Part of a small language model's weights.
Architecture: rotary positions, tied embeddings, normalized queries and keys.
Training: a variant of SOAP for these matrices, 122M tokens, 3736 steps.
Each number is 500 + 25 x the weight over the matrix's rms, rounded and kept within 0 to 999. Layers, rows and columns count from 0. Numbers have three digits each.

# layer 2 MLP gate, 256x128, rms 0.409, rows 0-50, columns 0-127
443530472513503501510528458461519511511520514501445500502492548526517492542507490493508481471543517502483504529558548556499506521492511478516501486495540538472499504504546508503496491470500463520480488504462510551528440464464492512515511515437507532504505518477506518521517499490509499506508514541537534511473542472485480510454525478527441522500490502445489521496486528473536528525528
509459480484516494536526502475492465516499523501525504461512504519516543548481539554540497478485506492496543506549513540510503460542487507490515544509539520514492509471483537517479457531538545463459510520466556495494502524484469493470517530501505456511504474491512513509512479494478519534470478508472476540493504479484494475483500489484468439489463485538528520514543495468536545495489
477494527499478537473461496448419487507524514531513546471505497489519503511508504445494467444515525547520502482488440471522492476518491470481503474504537538525484462498507500470468501505524512472529504502494465470573470448465461492469488484486536502466478491500526506498475489517490497481536478533470521492523465528513505530502499520525529523483471530511502514474525523532492525508481
466529522473496474496471491508485474489500509471473522509466490484534493504517514498497470496498473471531465475508502478477510538520483471471526460488482515497464516519469427503492502461565511490473525564496470529500457479513496481477506472553462505479516527533515501480496500516468480500484488514509500489498482496484514521481514529497524560514512467498517519487499523519505506506458
513505488513510476485493468518531490508498490494480495467508521503469544495532535491512539494508459501472493500473516504508490459481497484504490494503469497530488503453487444523461538487513495539505478469496477483500531511512516463509493485486476520531491471511523506541502500512492492505504524491500505491520483493528524504505459498521521471478463435474502485489508522500504506492468
498483521502483498509508509494455500519440498488494463492485519489501508518483477522527497500486519551502527488487527486503513497522470520513486511568483508501513495484519502483459449476507508481531483498509518533484498545499509501414489519509503527488516499492452493508518515472495513507501460498492524459472465480495523459483513506485493532482473549472465515512499505520529504513539
507483489496545519526571526545487464502470540509513515465506535518514518476480522530505453457459482506499537519514547506500500515554498550523443519500443528452462535486507489522476534533528437499507522498545451450449500500480524482484555512520499532548494507512486524506507502507528456519509538481448484527456454522521529475497503455438504468479486476552549487504429534492514556482490
513540528489525545506521511523507483531493511498504510506505464548486545457518515510522572504459518495480522499510489552546485548500528504497576461543517533508535489478495473539468485492472519463509476474481471511478511499514499508497512520502501518491500511507478547502473483507482525486483489512469483474504498512496487512458518561536515544498490517502474478507502521483526501492540
495476450452504550499535543530538493474487498448514530448528503494491502492496512495508474492504473510522502485499513520504540477461475501492531485507525515522497477537505454535457477515498549475506507479497509503492559490501512529431498493505516489520516495491483507485470456483527417524474488516518490507483514508529499543458490508512400499475478493498475514426513516493500508519458
479527494505501499550502451475458492514530506506495496523502518499503508512485525499493515504475493559510490498512484470514474520494509510526477501511513497493499508474508512467499518495527487477509501503490510527521489504518506517491484529504544509554481489516503523516479498465500484532525475537477522520506478515498533498521531483534501470445471492513505502481513504482483504498500
487511506519468484474536525493560478505468538507515514474461514458535493527486527527471458483550509538482564513495479485473465496490466524519466450490533550529502489511496509516456503518533525505485511502542493539514477511515483515475530507521513483456517548506533505468519519471499475534493518538512517525515475559535495467475535515444509492512526491527494514455520498456522459502520
529518460525480478508488539465503522520445512473521510498513523471477490488515530535498494470505512479501452499505545469503479510510478511501539504473513481533484500484498452503492527511543495503470529465476501516523475491488517497493469537488486509485467495508499502532501482518490516515542483478499508475509532510490522442533510523478479477496489492536551535467482502482517511522511
493485498502466491560478540494460507508463546486543549538492526475505464503505507458517488487482525505489476497505523528424526504493470493510525501496501487492486547487511458449471505466526534516546471499498551504502510517468512481492496529482463494488504468518523514513558531528513524511509484501501492494488546505498469524540531551555462529533530455470476506485480528495521490491498
498459496487508513510539458450480533526487491495515499520462454503513538525490503533498468454465500496491481511484530460518487480474461523542503503547510515471460563583506504576446483496553459497500536513470532521515505519460528461518522528510464535487517513495505486537476484455515529478510513497510482486531496519514499525503471519522578484507462508484475478542505514480486529472510
513434494535528497487498497481515511456496502524539527462482504530481545460501513501556506515545470539546512533467501498563507525530513534512507512492453489492446516469477501532455527481529477482506491474523471468516450462472507483497508497499513561522482483524512525492537509522527477481502488480553507433486474450512482469536515498457430514506482488514457484512499496555466478548479
517522488512474488512466527528482507522520502450527451460500474529451484521548537476540475477539516506499535470505497486528468480475485487530512483524469536531544484517517463523475539481496512523507448520492510525479489524488431489537501521486529483520471483505504499495516463501522525516516523540528465510525501482486506512547501471526530494495476483492494481505519537483513464455489
466518450501502558560507492509429476485528518475474433509527547470514526489509490509508453438493513504554496510462572537513481513505496467474520571535520540460527515478499513518471454472520480493516484464540483472461456491535519500485512569545484496495525537512503505515492518526509485483557525507516479534526488459510527457483499513483496526518493482515474503525474500485541459541454
498525491517472517509515550482510493513479538497559544496470521525470514508513490492498532466456474523424471521473534477559509487524509522479526483516531503520501483486505509544478491508517499525483535548522538426518475505494534521501519548490551467485480511486464529514533475532510466441496510515460491453476491510489464528478510468502522489484491486516457508493521576474531491526498
432483477526487509466494552527471488585507491503503450520487528508525529513498556539520528499480471507502509504532453512487519483488537486466485491490494506493537567489501497511544525507511516478502563510571476534529497528492496475542528493505492508451469510497487517460507512499483482482460473526517502486465465557455474513496497493508522510515496526474464505494517526507513506506520
469502483515522524543476517462538486517464509465503487506518484560482524455517497461533521525456485498467486518513515537531504503539495513470504490446540537483552554516501502513531489487510516517514507539493499528493519528504488529528498475528506513483486484460516521523518522474481475520517535514517472521506444518479526498489495478511505495487502483538491533493515537487522491428516
528508483488522489559456513514495503538518479463499500478506505487506543506510519483515529506526463471506507459570513506492488475502466530475510485494492453489511483462504494480455478533539508531506517497528539466496457492506486508507501507469478457500473518500469495511514521488527539469490490482521560480492514511491515457535530507509531451534528492469508504452450527510533467478443
436468502479516497522510546462478512492465542492501536442518506518513505512440490514498543507478449479519482540486570493467534520496471530474523505533458534478528473519508460470428481476500521482466513514462482532508527482488534433493489476476493508481495482480555482462544480544467467502491514475561538464466511467488512512506479505492491530491468477526482499493481462467488543545497
524483473538493526513504491551529480519472462511514522479488497498530510501527471511483473479528514492489505466523494447522450509493513493498486528468497520510518527501537465519504486529490475495511468473524495534504524475483503497503499499488480486513510486483522511491490543533479501456471496524495506490510472511501504490514516487483504528507465481498511558477490495484522527521484
476521500544489548526531505502473508483462487546490486495521520482542472474479543495496490479504471504514520500491517460463482500516542522463482529506519486492531452494494517467505508531541491475467498496492488492495476484480504540517516493474516519495464513498546515479519497502534471505509497500536523483524487494490501485520504509502504529561534536502478486485494509511523516453480
518559517470509471538460490475497505522513510485484500460506541534538500504497472532514490451517507499471528511502516535501489455489492484494499480447498512497473474499486492491523484497470518507504530519500531550522515511472504493535516495471479511480497515512504518499511533518523530487507485520554516512513509486578498488516523528523554509518519507497525467511479483479486509526483
532459478494508497485502487517494490485499511522508509521509527491475566481524499507454464498494533474486529553478507493491499528483538448496485520465516509532499521493558483475449493487529500511482514496477479496468491514462512481495509534508469517474484490489503508494477480514459541483556517494491536500484545513513467485491522486500503505475474489490539470491481523497511500514478
482543502485535517513525528472527484535540520513471524468492532462535479498512494498530519536491491485504495488521510494520517502546496517465511504475454470544518510514496523490511522450442508526468524525503513557530516447470513482499548466505480512431524492563555502526522500483517521550511535547497528503515535487482520537521542567457502532508478509548513443521472481483485466545475
478518508504458463475535516481476479541528507488491482489533559523510517455532522544531501498465483547503514483512508485540504525501508535519530479467505547473462522518515492474517475480518540497531460513525490502537498497503435490460494484530487488477485507494474545488469517459460509504510532487458513483480519511503478473510462511486498543562492505492475449503491549469514495471516
487479476482451502477532508494523465480519543479490554456513484508491496523466487455478475440520554522449497492485531487508524475534487518489486480535524474506518504514481468532499473487536493452493460473469513436570536455479514521533475521534429487481501477489491498503510428493510515487503513516509538465483514480538479508489477489462484509525490529466487494475496495455485511492498
483493478512456502518505509483478501483498504504460512557517493504486507452515529523512504523466521506520437494536517518514515510512536538470516515507465518500526474489496463478477492480549486451503488531510503497540570513548499485433510539484502529499499485500538516494476503512498470456501501461529515540516505499492492543535444449481477485497533492486459528498513509436513535537528
475495531527497490517509496522511525462450509512500533520472504488508466479520486477486493487521464515518490531460519506550482507470494455456522491489526465504495489496479472496498509506537511503480508517479511474512522532468499448476517524482530465486486473535495505517481477468468495534527503507526502511491507465529504504518523501491481534482492505497456496506478522475497491520491
489494503504524499485477499537467460545505491462470473511496503491525532528511524503458518513463513518520521507507479523506503441456536446481508524515436521525505511477519472490490466490541492537497500487496468495475478543506487515504541500495466497514457546540491542455541522520482505514508487451465504478489434504479498508499504493488518507532508502503478521496506468549492534492483
495502481491504529478571497468529535528472500493491503505528457488467503496504505484485531483475510500494508489494505495497502504495553498538537497494475481482519536511525512473526505536539519512483538499524503542509521478509470481484492495516482497482502475505481472500505462495486488502517476503510468494549525494481499513479517524460495551496487504513543508493516464502524465451487
502508466499506515570514537500521500498529501532502518509487480494554491515508513501535504486481501510512499570454503539512496477488447524483524491522477508510482535534509510498520510453496489512472502488484498463501523515505462494528527508465507557502492486466496485485495546502558487476479547514535509503539527462527472492488535536479519484535511492516470477509518509465481473520480
480495479527509488493499485503471551436480511451469505502517556548505485499459471488512456485506486467487541487515497496499526518487511417462505488515514518491533503496489566545481441517512477499503494514527494497524516509512525500500521461487550485495528460514508512522472507519554509541494477493514482510515504503493533470510501522515529517461501513518505496479538507487499520495519
511531475496494460529482498512509463533537451504490515515527427535476515516474518494525488530484512500541521516530487494466484506484509501515496493547550503532486497470487539472497515437553483516475525485510471511494543527491489454493469455537502515493458476499480488446500529522533503522447481490510498505521472477524504508523545513486496472474466529508484496479478506484527507521516
508521464477460493475519466498497445493460477525528513487512528479484549501515483501474478538513542473485497487518484520503485492493492464501492489488529509472542509462447459515542474518508541496492504488446512497508475486477476469503540532473558502472489481505485508507483459517503503505547502542514487498466477492503498467507492527557531480533468489504473524480524490518490557491509
471519497497505486497497507518500475492496511470495494495493510529520483469512517468500488487497485471526492516497549506482472507499502500505471502469483521470521483511512491500476469515466488511500503474516520513510455489487510520505531490469521497485491534495514482505481453523515497507467498482527527497518504500474487478498480507486504499512533539486463475469492487472501458492461
527527516459467490502492523511555514531484536500479491505433474491447458500483471545450418480504506533488490513508465509468519503491477514489550510486510498518490506489495492503496449464521486506481537496490462539487496481448479506522523484455474515465496528506508512477541459518531497562514522509490538463495518484507467518511498496500523506475522489534490456509462451502488504455513
498551508513529504515509566479533505492474499499497521529486487473457462545483559487498449501520476512542550538470538487528459480513482472484497507505465533508480495472522493498514534504534503497537533502466441508538486466497499517512490500503483540473464514496544552509552463517557488487496498507522487486483510510513461503547523521489491541490467493486528487508502515503482472528504
521501526505492488517537499490515514490502534500496527540506486491479502530486496493484490519477524491467476513487505497482470521527430536515506472490495497515495496489474472516504500508527480474485549529489496536472412541443512487504500495503478516477491474542523535536523475511483502517504499527460565521531467507498475499552539529475511485518448535508506508514475535509504465481476
516481506534466460519472483514536545500484480513433529491528496476510523474440471478479474521463528546503499489490514458526479502528492526556483482565487490509459492490468512483500492491508523508520547455518544459483502497539480473457472508521475522487542463524502483500578456475474518550524482476502515477543490464496528450518481532481510507499486526502455469470499462495514488487501
470512476522514533505469513544544550498507498549520491486497517491558491528507480497464461475522509515496524499501499520495512514517463483504516518527521523454568500457472521515460490522512504497454485497485455459470517471520516517499517518534523508492462512499525502424514468493510460509502501474503547535456509516510470496506490469499528493504518514509526489478522512485523526526484
515518496468508505478539468555450524527478540475504463501484510536540540517472496530521511515528453515475499557464520475484516519491495521478503441498520512499489490503513473523472520531474520499504527544497497513495470486501490487540533507496512496518544519499489486514509526568508509496496480532500511481520515503544472508507524510496504540524514468512511487454528475508501457529530
487537482452499535522480529514536503490503518481543473509537522473503520465497502546479455496492485539496476554520517447524510487491528503474470507506511477492539517475483466554524518465509487547522551486525488464485449549500497441513500519492496522515496501490476494524494534497476506500462528482515509478514505455492541499511502491496467494528474517533488510511535532465518519520479
504472511515499497519506471485455486525501486517489474531486506479526489499488492507524522514505533468453490503485526507524487532511477502512456498494540466491500480492520493511501483462506437548520445520494493523563470530501495481471483526503504500511492472516497512509465494451539506510519515561514504513485479541494521493549532562472517535493515510518468481511518492488537494513501
494529495457511506493550526505544490470516504507466505488525465545483537549585463473525490523493511479528478474512512495515505508479465522449540513466547536494525534476470537535505524462484534519493487485486476542508500536478508498464540525476555458535574507519518544446490522496498485459519473534495470476476484511496454497482446503454511475551537479530481524471526514548530505503480
490490481560516486464530516533486504551487505488506556502506492464476534505515517540496508477473516480443539465457487519522495505513503481528493483513553512516505538499511491533509524510523479520486549496506490520499493501474524540537478511517525493457527482485478542518523483523507493546479509515537517507483470520495506460505520468509482482513496504508457523505523522467544498508517
484512501518474552526512525501503487526484516471516545557471492517494497518459502494497472529505504529514493475514484483485489524492486509498456550513505557476519442480517514560453450501473533505536486480491517511441513524442472448478492527463483502538459506471478547494500522501530458481525521546526549521453476504522508486477541518480511501497517524475499491505473497513479487474476
507526517499475501517522496479504509474471479513522512520483470489520513451518553527554507540510521509516495511509490548515490479482454501504506477452490524523470518510502515521495528458516529522523545476511522515513485530441448547454524490532516486528465508487486489536486502545543486462523489527487520524515509482502455492519530508470512511460506473532527497485493523504484473458501
478521466472453498462512478496504532519474512522472465475475455495512476489483486490507532485491475489487527482479491444522510528540499493490494491506499541468495459562506491496460568514492468528476503541507548483518507509486466513513471519491494539488511491521477533499485501483519483516459508505518542464507477525509482468523494488493476517486506482539473506504474522500486512533489